config = dict(
    head_dim=64,
    intermediate_size=640,
    tie_word_embeddings=False,
    parallel_block=False,
    init_std_qkv=0.0442,
    init_std_o=0.0104,
    optimizer='muon_variant',
    learning_rate=0.00184,
    decay_fraction=0.901,
    doc_mask=True,
)
Each number is 500 + 25 x the weight over its row's rms, rounded and kept within 0 to 999. Layers, rows and columns count from 0. Numbers have three digits each. The size before them is the row's rms in percent of the matrix's.

# layer 4 attention query, 128x128, rms 0.0682, rows 110-127, columns 0-127
114:482499504473515513506487474505486518505538508526504500473479502507486484544514529544518495514500484506509510486471412558461491545488478474476477497509499478462487547532431486518499514483501483475537496502418515472516502495509475505507501505467507524473510539494475458520480496497523503468461511504502504511502510483521510520501520517505566537511486524473495514519479479507568516490498
100:529509467480498491515479524511480496490507504467499470524449524493520539474449526499492474512496483516505534505513518524481498502486472511484524495466484518441535531536491483538533484502487512517473470513505478462512473523478498474481505528518453509454480534511464508504479497515466504515493501481512550520525532512492546532542466519459514542497496431492504472546533489469467464509482
131:487470490526500493472492503523462507514474495479489535490522507510506478473465463510508513502457519528471474516501531509498486504534470489506514480494479505495531502498484541518499511549497504498460466515520492496498507464505570507529564530525511470495484514442475493481495516491497525519507422501466537521552502456490539489508485448489496501497491536490517506440475487535489522541518
100:511476537516532474489490517542530469514484495510486526454516504510511512523477515503488477571508532472511511521526567511471488497513496506472458500525550482483496493488536442484520498531488503496539503523529514499457462471501459485537485488495542484482503488484492512521499501496500501534491540493501491517540473515463485471499533498521467560514474456519505522472498552494470471486477
107:496508508494489500498462483547478442516538538506506501517495470510524494483510499477467510522465478503520488481518572468535484532504500502498481494515526498521540536506556485519486506513478470472505518540542464479523493453548469492505533498482506518486478466511519479518528520450476452527547484521513491510504513501490557506475522448497488482450471493489498491516522470507518523478506
112:541529519473517457522475524506481517495511535546471480541429512506505519529558483493495511511510464519531466510487483524493499511503513514503469436521493453485460503528473506502505517485511486519527543492505468518528521518486512517468464498524483507533510494531507457502514537497469472478480475505573496493457479495480517528541462523518503514536486485480503537515504504518515506504466
104:529526484495524476482520534478508511498492486519471559442464498483492448510510502498478515511461522528480486505472515467528497532501472520528554543495461526530508470476507495459512510528523551476491473463510496508496488544514546538513511515500516522468480471495473504459466454494460483481490451537459531510501498486493459475498512493504484485483495506528485515489492522496522492527449
090:498523515531520473513538503541460519507441522514479543514493538500517507502495507493494478544519452504422475514519515478516490497523511537484479492477539471524490550464487497504480455450492519544489483505518509466507511503495458509504457499510483509498492539516493452477492508512496530469509506518476499525533551478512471542475483495493481506542530526534495523493515463504518510481458
105:507472462541526499469480503460493467507534489510486477472468535463494504464483510504502510476533506517513492489490448467478484532513483469507442492439515492491510534478494518491500503492535469543505528494512480515487538488522459508484441476503552526528498502495488485491495469516498498483498488523525489480530537536532459530532516547485475497537502485520528524543496517477515460488543
113:499518479528546477518543528475539500509534454469530498430534512503496522465470515551500496504464500544506475541519503522517515505526504526504492512520472514475557475479509479457458481527500509494514482494491498492506492487507505505470478461465469480538476486480505474480486482525503536528513501540516497510499511474522529475516454463507493505481486473508479510483538491530451557530486
123:509513477542459461522518519509478514520496463517470522510474508491514524488548496484482472466447492453536544532484490495513505511488518494466499521472533491504486519487512528543531475443516484488512526449464473529497522520541466543518452469492478493491530495523494462535530479531507452452497497521489513504513506475481486539475494542464517496492516489503491479534514511472475511486507
109:510533523494458515449497497499507535515497495502517502516513520441512488482475475532478523520529519493475504553496500474434522495475478450527457472464503576541497515465483493477524515504526473478501513494520499497480533489468501464502511469513472495516499480490514494448520540529484482491500521525480525502509503488499489499495510483435493487537489502523497521481497480526567469515539
100:498513525521492482509503480464533480482544501551484551549529505497514547462516506521494501496504488451466523493468514484509498499535502501525490503489476555531525539530485513520464507491505458501502517530476521520493454523475465527529504498465501513506489516538425531494501465491471488512526530528501532515502491489496486456502544449507514533477508453478474494470484493520499489522529
110:468514484459508476445452476475535479474468455491548515551512477547541479498461525500472476468515503501506484554499512472529533515511468500521500521486508481510507523477523515461497480541507518541490476510527521514504469508515528483489517485467498508490464488494465510478483505510504454523510495514484525538493497517491469484550537454516460490478474492517543528527487510501528491540514
119:505493508471480526539472487496504499503495468485528483463520510472501532529525540458524516538538480475537516461520490464476498508492496507524483471482501475507490525482497486493505508507527425472514552510452538546489501544487501538495464493520533536473516504523492471477506479506506518448495504482508514486529485516491536496543492542543506459517456484507520501537478456494500462489481
107:548522499496514502516524530487493493520529493468459531521527454506453509475499518523536477498485523529466524470486461494568518487526512499549472469507490511510498498461525443532460492466509522511465465512492511485512517448509506521527507485506500468494456510474483517517520553486499521515502469546491463498469487514505519473498512481519498510494487528512508452474507536465517498510444
110:514486487527551517480514530464514460554538487485481525534492511505500473500516497469505494491429497514529484523505491499566503519484510458518488482497512477491524453540510493499527507514458478490506478478546496494493455485464512557496496541508477490513508492514572511522514487477504509500559491490495508500497491483541480487483514460497466514478476521489473460467505498480497539540479
120:513483497546562492525537536525493516520486515479455518508460488518507536500518484521451476499484479488513483504527506488519461466512508554497486452477460526497453515484541502492494467510470522502501435536455474502509466519521461471490546500484492505503497477537503536491510542527504511546526490486507519512522462504493529503475513500507503509497537481454523475466493490524509526525475
# layer 4 attention key, 128x128, rms 0.0682, rows 110-127, columns 0-127
109:512517491532500487518522532522442486524504501449453520487482483492464526463542461447515488503470448498550509550546481495530492469516536504486489533518500508513524496522516501481511486528499525515536494490490486491515517509478468510484501494450479485533523491529529505534500515526485490487480496550452467522503483526524486518482519520483493457498512481513539439507489542488466529500485
101:514514472502484476475530503520543534550490487503492526509514441458458479496523504560495498469505535456506475504527528482508488501436527463475484533510508490488492492483543518478454519532483498497495496514467484471514519521514512492490513509474506510486545487471480504509506532512486446480506495492537484484507542506554457504488515525494488496510471510487492547436462531499482496518464
119:511533498492494497441543496518547520503525517518518512454522490482473487505473473480481518530513517467497499533520464496506493515502499479517473533496510498524509468539524454490504521494516470466523520483550572508443530480470492522512516489502468541508501516527467478492474495464489505522465496523481524486525501514530453460539481531485470466509478511536502489532474492541524516501457
099:478515470526457489485477467462511456510511470515522535525454509516485478483467480520524476462538504498482487465480492474500541495525505521519508473495464511527509533469534524515466491464512494538493551473520523521545526539496500515479483471512510537469497492457483483470471501505456467495499475505460494577488515515519507512505509499485512498500535517474497466494521460534542498488534
108:479520531503571495503511496477505498469481455522493495499522559521448530510467533518495493500492566505487525501475449541485559516483495495469509514476473512501449449516493464514450476525471537511528477489493492508508519500495526513469522499499521522477472545511487509480536500526493480528474494475476512510501508499500488512519535524530476519522502526478486475494496495453496507496439
111:541522459467517519512512489473501469532499478482500527486499494489521525534514514512494471527493484487487542454498484494544554505512510502498477511504529498460477538505532499541478474506494469489530501524439464491480484446502467500524497492496554505459506502514489494496544435552521534511481527511505489502505492494482525552499514498446513463471518471531536497499493466494468509527484
103:503506497522480494456515480469551507484496520507525475515513485486532477474468503496480488515533514468510471509548481522499485484465488461496464471496483503486481494485494525501524525484540509503503491538529490503479552498487500502507462481521456470512481490502482489520466501509521551547485547498512504543518516455556496498483495464511519497519516466525573510497498442518449520495557
089:513485477522482494487458486485527473528512496546499492482522487488482505523499468499450498503471538499509523486465509508468513487520470463546529575499471534481497489542524444492504479544520529532496487493498463474471509507482512550486511469492466491500484483527489529476480548468534536514532496520528515489512514485514514437486503488434501511488501500472492476522484500466520516524534
105:493492519438496487505452504547498481496510489530476465476520474540500514474502498466490486514517521485489463490500520510483505517502540516455551503516507494466480520512527507496511515439494514490535475485423494491514525506506455509484478525487540511525492480489500502487493496479531465480504542497535522493520470498525557532456503539527517454512493485482474453488466470473527533492520
108:493529489532421484446485475478462513484460523509501513534488511550508505519478502505509507497495540505544504478543510443513510538514520479484480546497499534498480500532499529484525520515514524478460492487525512494446470506500536472550532485501469500501504489457499512475501487447497496518479527521497523515511520505489524481485540517494513473518448460486538491464496510538502472511514
113:523469476466548499549487515516473499479507479529466575495528526503511474469489568508478519476480497497497494510505506501523477487514503467530524511498532512449536479537527507489525500461417516503492452526487509472519506498487489500484490500510493459512482470474513509524488561487554493524519536528497488529488492510511514483478537479477510495489487507526514515480540461481493527504508
108:541476485442512501495531509483493486492507523525489501488486504512472482512560525472477493491492478490546509472449528497484480482516499509497546495481473471531477495521460482486486487490478489508497538490477567486459534519554497522526458482534533497550489502551492531495457497465506501525482481517527531493526497486529483502493536484540506512504537475476518512539475493477528460469487
108:455433560474505523435516480500461477507510480485475525493467505504500499536501495515495532539544481514491457502490535517478464530445520493489507551492486479486507481446500492500490467536473479504506471486545485484520512544506502495453508505520499527502461490507485500491507515499491487528515476507509491537545526436483519517466521484498480499507493522500512516556501536504487493505484
107:531473555508506476480512476490494531518510480486546468524467487459496518507448499483522540535549520457477524510500532503488535506498494474443492464486475502463498540495487548508495512477531475490536528462556496471502491542479523480509471534485538521541474508476528519504459523455535510498516513489535510503510489525474480520479505484506483483513516494454510507498507481501492469507462
109:521521474522493460525480503493448517515517529526438526490486515483507499487533547493518535469504482513502492496527512512498529474525505499471501521516510495539462542446495471503517501471537491508526531471511486518514544488507423453471462527506459518492476518454513474517514493493492474482507516481528529518504527514501477536459532521465527502474483491527485522486482531451492527500480
108:487533498524511527515479506514520486525444512471517488495539521553530447481498487478530488533478529492515466510520525500492537509521504529481482491505518514518537460508491475488528484537507482503494504488520489501454485511536564510480481541494482448537514453474510469494512461514513514524484454488455501506554476443507507513556496500501491471520523489483479503491482503495511547535497
107:490523465499486526430470452531512511475475468484503492499513467516510485478501502494527496508517498520499526484494455495490461467540504484456528482507510534497487492500469525536474524476497513520529480550516458577452514481506555483488514514479534516490472483510495503490500477512503531542469517533469494485483526491495503519515504503491513486518430530486530503525509528467472542515522
116:509535501491457524512505536504497466487497463499491505475500486516488476490475465523485490518515525496457478478483513510543545508495500484541521557519482497506493477479499494516491439515542526512480510468520533472492545494505531466535534526470524494467490494505470496484498491438479550508496485552485538497523494492495492487490461453457445488484493551507497544457493510479500483511522
# layer 4 attention value, 128x128, rms 0.0601, rows 64-100, columns 0-127
098:497569513478506503488505509510471514504467519485476511465481459551482512488496451503491502508487510525484530471505518501499506509492501504459568478469476495537460481443468528540521516476501476490486508502465481497467520511528489506528507469527472537477524514479526494533499519492471504502551488522552515474533473484494500474515510497489488446531524537497512499503543485524489463521440
100:462464471513494535491518522494515479521510542526476512463531528513507525472492488512498422498473539516474501484497474482515458521497526491473527463487512487520475515480458508460524484548526517496478505485497480524521485494532439482517531489486506508476486480527545511482529461467498486536490510494505527530528480550509509542481517500487568490503504516497497515475488473502477480483562
097:481539517487481489496510501537480493504532516504486490501550512502522516498484502503513479523502459512511518526480493506483429521505503549513509494497508498489565466474504463499522514532480495482585523473526496530488481501479499455484517489460464542478512497537515517478451527494501484509465511483512508570524517474479499542517509497464498514536494479479468476499525515510475446515532
098:537503516495503474497486457546538520512466483466512526513525521505521540463496489476506483466478508463472521480534482446492490465553506478467496470503535507522487499472466513496505530480534541480505521527505485510496508476521484467541492483513468503511516525498524506541520545452492526476495527483491459504474487507538502511503525469543482482476527532539526471523467521496536474457477
095:502520523531457492500490496530523497521433462475517512474474525506517548519521493487501473474506483505490487474441502515494426498496538519480498494503453454453471490502518498547509489480507510532517487502510518499484470522484500512481492505519511526519452528528500522510499507479499499453494480539511549509535508476518517480530471546475469489481452497508459515526469526490471521530530
093:473481551479484514492489474507581480467554527494524492513485521470537492500462467491502498492518527518504474494469471508495458473439501478506489467475526471500517461506485479493540523458492504485486510482469449512497501528526501523520527500496472481491467501528522479512470460515539466489505524477494525536495536530489491487574491476477472498530499512487528490523475502510477510499531
090:489486434503515504522516525526514470482553535450497513525483549504461473528463542517505492453480495473455511496505492535496487489495516510490502503466486513478465528475469486493487519512515480513468471504483517528454532494492488496465473522531519479476502494517478493475547517486487501454508531487475471514497530472534493492512531548482510511476488477517525520516516531501540542568527
099:517511466504510525558536485473499521483506471494491473459502568480471493507524473494489497477530515484506509491518509513521512450471493465486526485506507529486471493490490506487546523493510477455540503474548526509452503509504513524511441471497544493483510463496514478523512493487425510504525480528571517473462512500501499512515493510532531482452528537486481490473523512488520498511506
116:487579485519481511463509505511487488495484469469491521477459467523515474456468533506532513483514514527497530515520498517498558489464499451520508491491443514519508516524505461441507513503484490527512503534442503498495461484508487488495483555517525535526522504518541549472526515476501495483453503481475464506479521517533536520499483483503526496496510480506476520528499525520494454497487
102:496529431513499483518518454551509492528500504475543514507467500537451490466518516493482501499505498523502521477497525525488512463542486507493555486466514510465486518507520500486482507507483498519459539509501508494441533473491520511540554494459503485492490514515482502473488513512472518493519475462494513498480462472495427511458544514525482497481538487530514456475511505493526499513458
102:459494473498494496471466505539511495491529480521498518520484514515506537482473520480466440525447522474494488499491489470489494505489545476538519537469494517498486556530474481472481501491494487499505464482531494484488544456500534519525469531484491425505474532488517535502484502472539554473482535481547495502495472479481489483451458517523510511503487512464526525485501530513507517511516
119:557486477549504456527478532546471517501487493465502491443479520519511538520471484511480485491468498476497507498528499480549523538519507514493499474482493533522517474495492513509466460485451534441507507527470501498437476491473497525481522502535500476467514472520493448490509487513535532495514478492471527497479542502551507493518546530496480501528518503502523529501487504461496502529491
103:487526503513488467512491433528478495521533476498471495515503462482542464545443483530494531510512497501487467461520512494527501508483537540493460461536470478555457509524522513537539472509495504525498515509457465511529487485507524524485517513475497502516500482540496511509490492529462484489502486492462500423477452532498521466485505553495465516488476491484505498483496497498493513510511
091:512504465495548503510528485453479483495517508520528492507524497482480541497486494503551537553510496504468482515479519507516440488521501509471500504462484445503518474496485510501533563543497521521471530489483511462476491478451504496499478536463501501516446548501528487494478482491482522488518506530476473534508484502550517501485540463477516507520476508496557487513523536488466498461505
108:436506525504487494498494494436529482498490516529489496510482519498531538492506493529539514522490537486491458489497495486579487525491528452521525500483469499523552468501521515506514522526479505492503499493513473510454484519512504502479460472496475523508509481462522503548474516510496476477431520493510514477505522473503475533538459502491504518464492559471517479505543475470522475508519
100:469486472560477483509486513510507484487480464487473467524519497518513499499494521497552540513521552503451480546505492483524491523478475537511528458518528475460508485504506538499485514508554500476511517500504479472523511482468502507492514499496496468448460569508502489507465478495534513547510496478562496492499545485491503551474488483488539524504479496502448514511480528492521485473490
098:501483473499473496503531450493501498472443515461517486519503515470503449473484529494490541560514465444483484530536472503502497456496521490528544507480542507479479478540512512533526490494454467522496524499528523526508519518489505488504479489510511560474539516504499526511518517488452506498504510490530462504469524484492495507483494493482483512526449454503531463465491539532517513479486
099:516496528485477498511531537497525509511509524517530524477512513512461478499520503530500479482533513515509505462493471493564470556481533497522489517456483487513511493477493522531492495473481566498458527549489480528538459496483514516485518470493520513497521483526496489479476522527490477508482464495500527486492527549508540482488435498489484546471448498521469541531510513504496472449494
098:506511461491466486507494466446456471481529491502481475506501489533524515510531495483527495534461522495479520543487458518504429543513478476506463513517492547514461522488483485463478522494523504540521504508497521455502525495517557471486482466529482500459478510504567532518534508478522479502492511485468513461520499533510528494518550536483524499528537507489493503498506496494518500485471
095:446506474483529507511499469514478485521491496552485494473506482496497486529498491510511491453522520483498527561490512519496493554522542553556478500488520492518505486488460511491537505536492459532495511467480469511491493495554464506516528497497478512493496523491457502514469483468506458554544492454497459536473499520486507510492476494487503513499486507503457466530492480560528493482530
092:496462535504485494514502519559524447524482492498505503456463481504533515494513486473510492511507516531492501492459507528451496474474524530471525512456486556531493471528521483477477493486522498453489532507504482491510499560481475471496533512462466510505530538515470485515525473488519560532509482487507544499455542518514501488485497545524471507494522457466498540508495506512477502495521
104:513503534532504509492513492523501504509550500475466460454530497476447476472489510494524482551529544477496470493486502515487505485509549532479532491480488547500493514510522494531476524457499501470498507512508445544540528487497462505502477514443523492534457501491508490487504476492500468487540503496493492521502461509509501481529483473504461484473545442487519461520515538476479527535523
091:494480519462522491471563514491472500487478465474506502510505499505526517515494484469480507499505518484519480494478519506543512468510490517500475498465456458528528424553495520472524475510515510459500482485527493488452484500493466514512502525486480550485559511501474472501529500499493485525468471470499502549569537541490491512470467535452494524486509510513496471536480500479516487498502
103:518460512519508485508510458495496514510530481517487542456538563538506504449514550500516503520516466489521484481465454535515494464478522500533533488494508473498529488501496450517462507485506483492531464504461494502507508510507517453514487520478490498481560500511506449508481521456502463544490518526490505516490521526502535534507497501516515520480488481539454473527538506542495477512539
091:529527534519488459495501525530530514475462488514522513510510486491473453543475473531480534461518469531479474520495482490529503504473459498509541502515531485494508486441525510481457513494481539521498540473523496523504554477541494500504545482483533516493455459514488485490493484457488563502498489465502533502489548508502535517468517512529481520522526480501474551512496504499479491491485
092:523523511464523518510487538517501482500484489495514484448541534441517497504489527555506460484510478532514490465473574519478482451490505496537519475541527506451562550546499521517531479511497484471513492476502503517517465494488475482497483479481491469496479473502517491521492540472485502509531482539516539501530460504495476478504485500469502496489503475507473497541485516499533474476487
090:462484480468474576523483491523454470460546472517505456507463484526483457498474524478497502473513463519524491494515516472500516506505514512528491516526467499468510556501494537528522504527489516503513486469486520497468504463511495492520524534513499461503539504459516531475487441491467522492496509514522520501522514546545522526528502491516509529512528512497502481521451525473469504508542
107:508472506487489475520529514506468472490493473529500523510540508529491485538450498523494463521468542488538509471451491515512506516515519518522502522506458481502463484526516509494535462510494480479472535508524517452524495467505492524514499462518496551452547522527524507471519508507542502498565545478476456536510516505489505511468478503531520464562483498492506501476499501497468464491520
109:439489516528521544504468463493545471473496521486516498512480482464517521534482485486516462506478525455473501498521517502532495485521546482498519514464523539506514520501508475509522455505495477514545477503483499510468457467494510438481511468461531518526499502517516517458486463499504492509493536516507511505486494516490520516462531526468547498499526445514515487473531516478457528483447
105:468494508490495475465471491482509462512528480540523460486518474501527533489511514499537494489516500526500475430546521528534520511508469470499556501498492538478503510466469505491499518521511454505526486493506521505489484506472475475478517516503509525478496501511503516490482453468485489529524520508507489452476509499500494544517575498508514455578475533477501497510509504519503542439485
097:511484528497504465513501510522501491478526524505459460508533540487551486492486521531477506524534487456514506494483483503519491474515500503498489491519461530516507534486533496504534481518514520492539502495495494504523449486543485500499487493469558512529463515477500515501475516475525518540486492522485513491531518487430433445460473525556457484488512489492475536472539527480475506500469
105:485508515531519537504491497462508483512481530487505493496421490506502526439493519492471500523468531465486489474509474493507499521505454524477499488510508527474495498510450459507534531484512490523503504522493514508476541486449515500474505493531498508503486508523500496509531547524482537505494532531479460443503509498493546501494534502519448485547544499458450546518515467502491511505541
098:514504460524512472516523468524473458517498463509521473550523489514503502469482532459480455526509476503518502504569466498471499476531522503520520477457486472489510492524495516499539499501513482494503480490508546534480474528495523495523519505533553486510449487506492504480508465497536499456557503472493524450515450498505491514473475520526545523538527484507506534489476464500501486519527
097:510508494448514472483517510557535478464459510512455484509480477492502520466481546523474547473498519501492465529512519528524520487481511482493499534497459490501519470494495504522485490500477521499500491446499487528513526497486487499552485477555514551479487512497489504523533486572471485496526512491522515513479486479486488524524493486457463500460529528494557491509529500556468523492519
114:455491495507467502455480470497485448473491487541494489485513530511531517495509502499506505475478550512470515529510460501499537517489542502523480493510525490502523566507530511472535476513502468508502544511529532467536520530482488475562518521479493502513462472490491499463496528489544478500479504445494523540493510489529506476502485512489467467480451474453482546471480483490474507527510
093:485486508469486493483554506529526515513534456527484531501556510481472499480533552514466489506530506480472499521494479457500550512479497509529472497515465438510529453507505488507465480521500501517463510503492506524497498534495517480512471516520508462529505526510482528510466497528534535535474545458476508548496479492497488484496521534523490531453478473484496533484481546521486460487521
098:504532477494506505505488488478431468515524501515518480537509488491496501519511486501519503505502496462513534491513479524508500461531514500498463533492492490516488515466510457486511558480473486476474487503482467507528518499513506514495466483571490519483514499490472533564546459506538521535510504538527523509519507583465502517505530498496456474448517505483489502481514462476528502542496
# layer 4 attention output (transposed), 128x128, rms 0.0666, rows 64-99, columns 0-127
100:522504556463505425537489499481496483506511499504512461491445473500485463481498527526477533528527488515525518534501515451476489526476474544514511487514491430496481529476521520445518491468473570480501520519478486490447470517497492484489523486484462508512544505498538472484517528548486498499509499506483514521477486511474500496534509493501495492528479485507487510491502543542504504511521
109:538481501497464471556512470518565509509494520541486508508501518497517469502503479491502554490497517530489455538531498456497523513489471496491486474492531505508459525529498491455496544485516483494466494501484543471497550513490497471497486451507499491496558469494532497516545528482478476503514517487523524433470521496462489460507501527525518455482471470492513524508497489526512463494515
099:479489458461511487542516490523470508493474496485467498490519515515506496506483535461463506510485478506516517503502502475484496498512532522481543482475515536518483481542521467474489549505494487435529506499526489543529506516462528515526482496497466511533524526524492518526541539554521502505550439486502501488467498449460489464478457494498521481452532504496483525518510510516484478463477
098:485534509533450521506485516522500448500506485501496465496548481505485560468494471491539540491518484519488473524520521484493515540540501482504519492562497490507488493476543526455490468485485481513519508543510501493504521494502516464495509463486502497487485494524536508476528476489510545483519521494455414505495490504422519471494481488488533482516482505487495511523493495464482516496548
103:455496478449511484497511437486473447487508521462481498509510518533511503488504518477469490475509535474520537481493439525508498488462496558517491459506485550532500457493499516478508476562515509519468504511523555517474518494492493504512530497507476483538540503482521527505505485536517480526463491490503480525516507536509511493467497510511472489534530516509459497526489548519472516534476
093:520502469541452509538488491519519505492484489481475515469528514495488492479491499497521440519493537461491474541478480523531528500476504485528475495463503518525514517552520488524519501478508512481495444447502473504514530501492497447545522506452460494490509492523542546501487537489491494518540503490487488505466478449504524489505527511545521509514530479521447523492465498490470534505464
090:526495457546475513472493516495499484495545495519486456483494523525519462488500540556481477452520545492491479515510502504543500489473536494441461514499451498507484467508480508469485491509523474475520470525472498480459497519553480473544513478520511490537463461486465532477493511490536511498481501485524492558521517508455494530485481504500485509495505501507514530520535482485534460522504
097:535496445499519467520549522507472494489474446486493503459498474540524505489475488497473520480480494513514490521473465486542513524558490535516525481518492514486511558489497517501489537511463526512529514561485484465477478514544477508522504459451494489505498511477495453458516450502513538495509517476512529521492501515546483513502500494502485480538466449505475538504486501496524517514517
121:531515473507510479492499475527521468499530483527488439469523455480532484507508497479488506505472526498488527503517527494550466495513503503473464488503487461530489531440499503505485486530544467496487504509514445506562493468520543514496523513520522520487490505469489490492490469528518551500473501516474511489502462477443539481471517498512498510487512539544507492530492536501567472499472
105:501501538490504506454534501488496512487540494494517475477535479484469498499512507492552485460515498538526471512461549499490494530508494497463565499497455456506467478466514540483477498498482485501507532501449526482502468496538495488514503509507511474540525570503472499494509500521530532480480522481502503491523536512493472541516508516473489453521462478463462459505514497532486538467515
093:541524489486469510495547546477482538488531512537505486522538466476479485461503485500476495482535480521497478483521544518500472454501456500554519514493463561510552525494465473465470485480482510526502473504491530489503518493480509502495497496505527509525510477528496549456528469515547513456499472521505450516510512525515481516492501506494437509497476498494526455512502488518526480515510
128:466497513458464511489528475512510452499512456548529453491459524515499478479478538466469478488533548451466537481511529497498495528501503524501522491472505515532521525473522514487464444481489494493509503528480491520501527568512476509544533489473515546534497500483472534513513508469520456510480522487479492505520467505532498470507522501500538508517499466459518521519489484499504490464515
114:465569523495504503453518486480517486530506510527478497529476540482518478499511469524513481523504523485487498456462492525548469468483488482494523527469489470511488493505507504496539476526459501530513500461525416479481510481494470542473467541494499490478521487524462498504451522494480487551491503527498538484517481505517479468516535481499512506505477512448504528528526536507506507521466
097:481475486516495530526531510516492516517492495527487462495553496507500528467487538525517481517464499504521513502515481499546495507509497500512474531490518487477456465474477487522518523485500495513422530459473485542497503496494500524530482442510483441516491510503467549493494512472496513524443509503508508499480538491447498516491452523477518547483527528468514548503550509507492501459525
108:511477464496494521530540535506462484462458511505473526460490505508511530516547471500498457539490489506468501504521529476496511526563496540518508500514490491537518530510488484507518491522499487506468482462502487551464503518484477508478489495458483450497540457528516473517481492491534525509445474496451518487479459490521501476505503470551492529520536464516491535475496533524524503510477
113:520513477496487512523529498554471552469489491522547538516530504522497547469516552487537527509463522481488512479549459495485485508474504532501508505485508497476488525503468482522463525471481465457501498476494494495462536496438527528481550492489519486469513523494493495515509507455462520481490501481455491472507522499527487440550466514516510507498516514526500491501470486456515490515495
101:523496485470489493468525492482511525471516480473529498476520516485481546489519530503490438538500502516516491506476475524530536485495536467453503508543508486463500485526496497533509504492499478492513461478481460482499476492496532537513489542466473482507499495456546479466471523514536570516509481498529518552518506545460495520512472486436502469481515496492528525491493528515481498491545
105:519507470470528499500500476519520448469500516507507483505485518514476457549483515509511489490506511504477507498476459529526509539470484455496486493479510484503486507501512491552488513494529527553485494491506498524484508459504467465480478516496532532452531464463561509543506489516578464510464493485498525487505496504511496452501471492517546512500501530494500473458516528534507532530448
100:519478460493483523516514477494480547521520540491473526525488493477528497480514499509463535481504490489475508520513540490519488480480498520510468511496483478489511498481502532470544486496503485483512519541546483535486510488490483478467565441478479512511489504539467543448524499469504475530502515531477540487525517515478492459485516508500515502473503511507456505488508483553490447464576
094:517502525496502489465517463529526518500482536540502477500483529508509500503543515521512525522471450503472472498523477505500532499508495503478497485482535491494440499498528484506499510539474523485527463502499501516474506504461557467491503499474560500516504511490514456557484521480463500507517472475522452455470501434490506471498476475485525485466501556480502499502542496512565515508487
097:486527523447462483478520485543530481518506505484509524467500480471522518505518512440480507449492527486496472507467489510499476498469483511513525497474489487508519490480523488488491497459488511498484475541513502471512501541545493482563532516525501505493534484476494556542476532498493506503554477531496529473511455484555560495483497499525506473491485543505507482535471490481451524492502
098:495533526518487476454491486535473532543483464504512510496470495514484519465530446497472476500504493519547463549514453515502511509510488504474493499482489503517512499497489468518493491466486541505503530491476491459494525478533480547540493502475464491482533475503514537513501482510514540460537498536488513502458486476491505513539480533471480481452499542525460506495557495496529549507466
096:505479544493513500542534517517482472495505493461530510458484530452538516523506504482470495472479483483494517482492504509533511519516466489430492483496513515514515479502515481516477521515531505537495481488522505525518481474511523479537511511482523450485453470459507504567500529496449499464481470478517494487482459522542506514499505522533511484504527466505484552539507556516499468466476
110:550478448493433474518510459484507494530481489492524475477523483502544516516488483494496502490554476493504478503507468491488474496517529490463469490492462531472485466554523488505503561489500487490484526487543517511529491488523554554506521514495492527504523507494562485500505466495523509476500463504523465428470473485530512483508476510512516480514532522474503509502523471503500522508523
100:475515484500492538464498476502478471505539489519534513506466460505465470512517565484534509491452454528490524495516493464510485500514491496464549480507546506511450533527526510479471461482494520491489520473484461470493531509474460564492527537480522510480510518471519477513564510471515497501523527470495476508523500513492519505478506494542554527495489520495508479480477497496474502530519
097:481501484478526492471486494502511496493497501461530488490485468535462529501476476482500494502492536485543538560464521505503492544512514516559505462521462519501481521506495466513464514510516547498541510529479529500495498454430519492519463535526469505514513501523498461514489510501469511509497476481563486476457539558523484471502501493484482473504500508515498510462490516474490506510442
089:463518500564516484523511493498516494511476460531526535496538521516499446484504521504481459520454492469533478490495513513526426454480519498528490517508481537489514526487540502507449509537475495487526510505487499516521527487487513475500501523506487518515492509482481477491505517525489477442473509538554476481501538497451543472498507526498473480504512517520463486484501536472550479467487
111:485501533478505512545524487488455544515500508473522487484499527473503514449509500481497522494507465498463508498488507490493473454505476458469510480475536530528468444476496441495516521507523502518486498504450508482499490538482500468509496517492507530485541481502512512496522496493434500501488457482519539559520526526513528510530457462510546510510525466531533535503498470538535507509500
106:516518469480455517479520525525515501478495481496497515511499474478483477494494478522465482505523482519527453480507526508507470512517472510526503506530473488518516523489473533526522503491524506449514512462500490508498500551501511528560492467533438496514528501538460491484519547521510520492479527465512556473528506459501496475502488480457525499469492549458516522518448493536501517457458
109:511491508493497476525496470520478496513494498521494537505520472501513501467516544478489526499478463471518493512506537495526450521523555495518519547478491440469478522487498520465539478509493515448462493509504491483535529552479548485493492481498454477488533494472490510501489478520474496482520504465467554491535533485504490472531502457512472489515522539477532550445489487487502530487505
097:503562485487506522523496497483451522475512499502496482521474471487510550507508455486473491518456503434485489505452513519466461502526503544490519483489450511537489493505528508521530525490501507508534554513515475501496516486513449545520458512477514500482505501523510467500469474533476535520576497488530489479532463480525487487515499507487534502488507506521555501498491507486469495495463
115:485499506485471510466529462494478510547551507523462548508521511526509527500468514499480503536519537501506488493516500484489427543472504541477432496520484477529488520518497505455494469502459455494507517475485501486487502553513523489532501493496514505519480481504506497465527509510510501523477536502505553528491482457455529493435534485517518530474486505463489485466488493483481499515505
092:464489570472499492525519548508519486447507473520479482499515490461522522466509488440498536528548499488482487480478530492540495454514522490510495514454512538466494474506476532443492493519525486524508492501461498457507490512498504507499493515474508529528487534518540524539466541519475523536539497505492513451524519481525480480516525535476481488500473471517467497496501494467526508502510
099:550504472489499447487525502478490489494508497500493475518466527452486502498558512498506539495504541540514479534487505502499523521497485451464507459479514481495515492493504480493507457496517478534489504489501511538490520544513543509517499514447511481459505479515487487459475536528484508487486508500515498485509531527466468543509517524543425528519524484522516527475506536439455504506480
116:480541508519501500542521498490514510475483534492417529506497477521509557504522492449464492489477507509471452490495483525488496472486521461494523474503514523510483524504463494500495503464497438517488463468499512536511540521463537499462527519531544535515503527486471484504517490479491508475509479495512497480524460477529521485491502503494504514457548483537519506509470531521529447517479
094:566541497490492482504524498495545460489494489512503466471518559508519518480561507488494505489484477524473509466479490495484485490484479508481550496476461528471519495527482477547473482494490463527477500472516480499497487478505498502487473530585512486493510516524519518507488466531509480513524487538525449498491540496487509526524486490486514560480499536520493480506511470444492458508484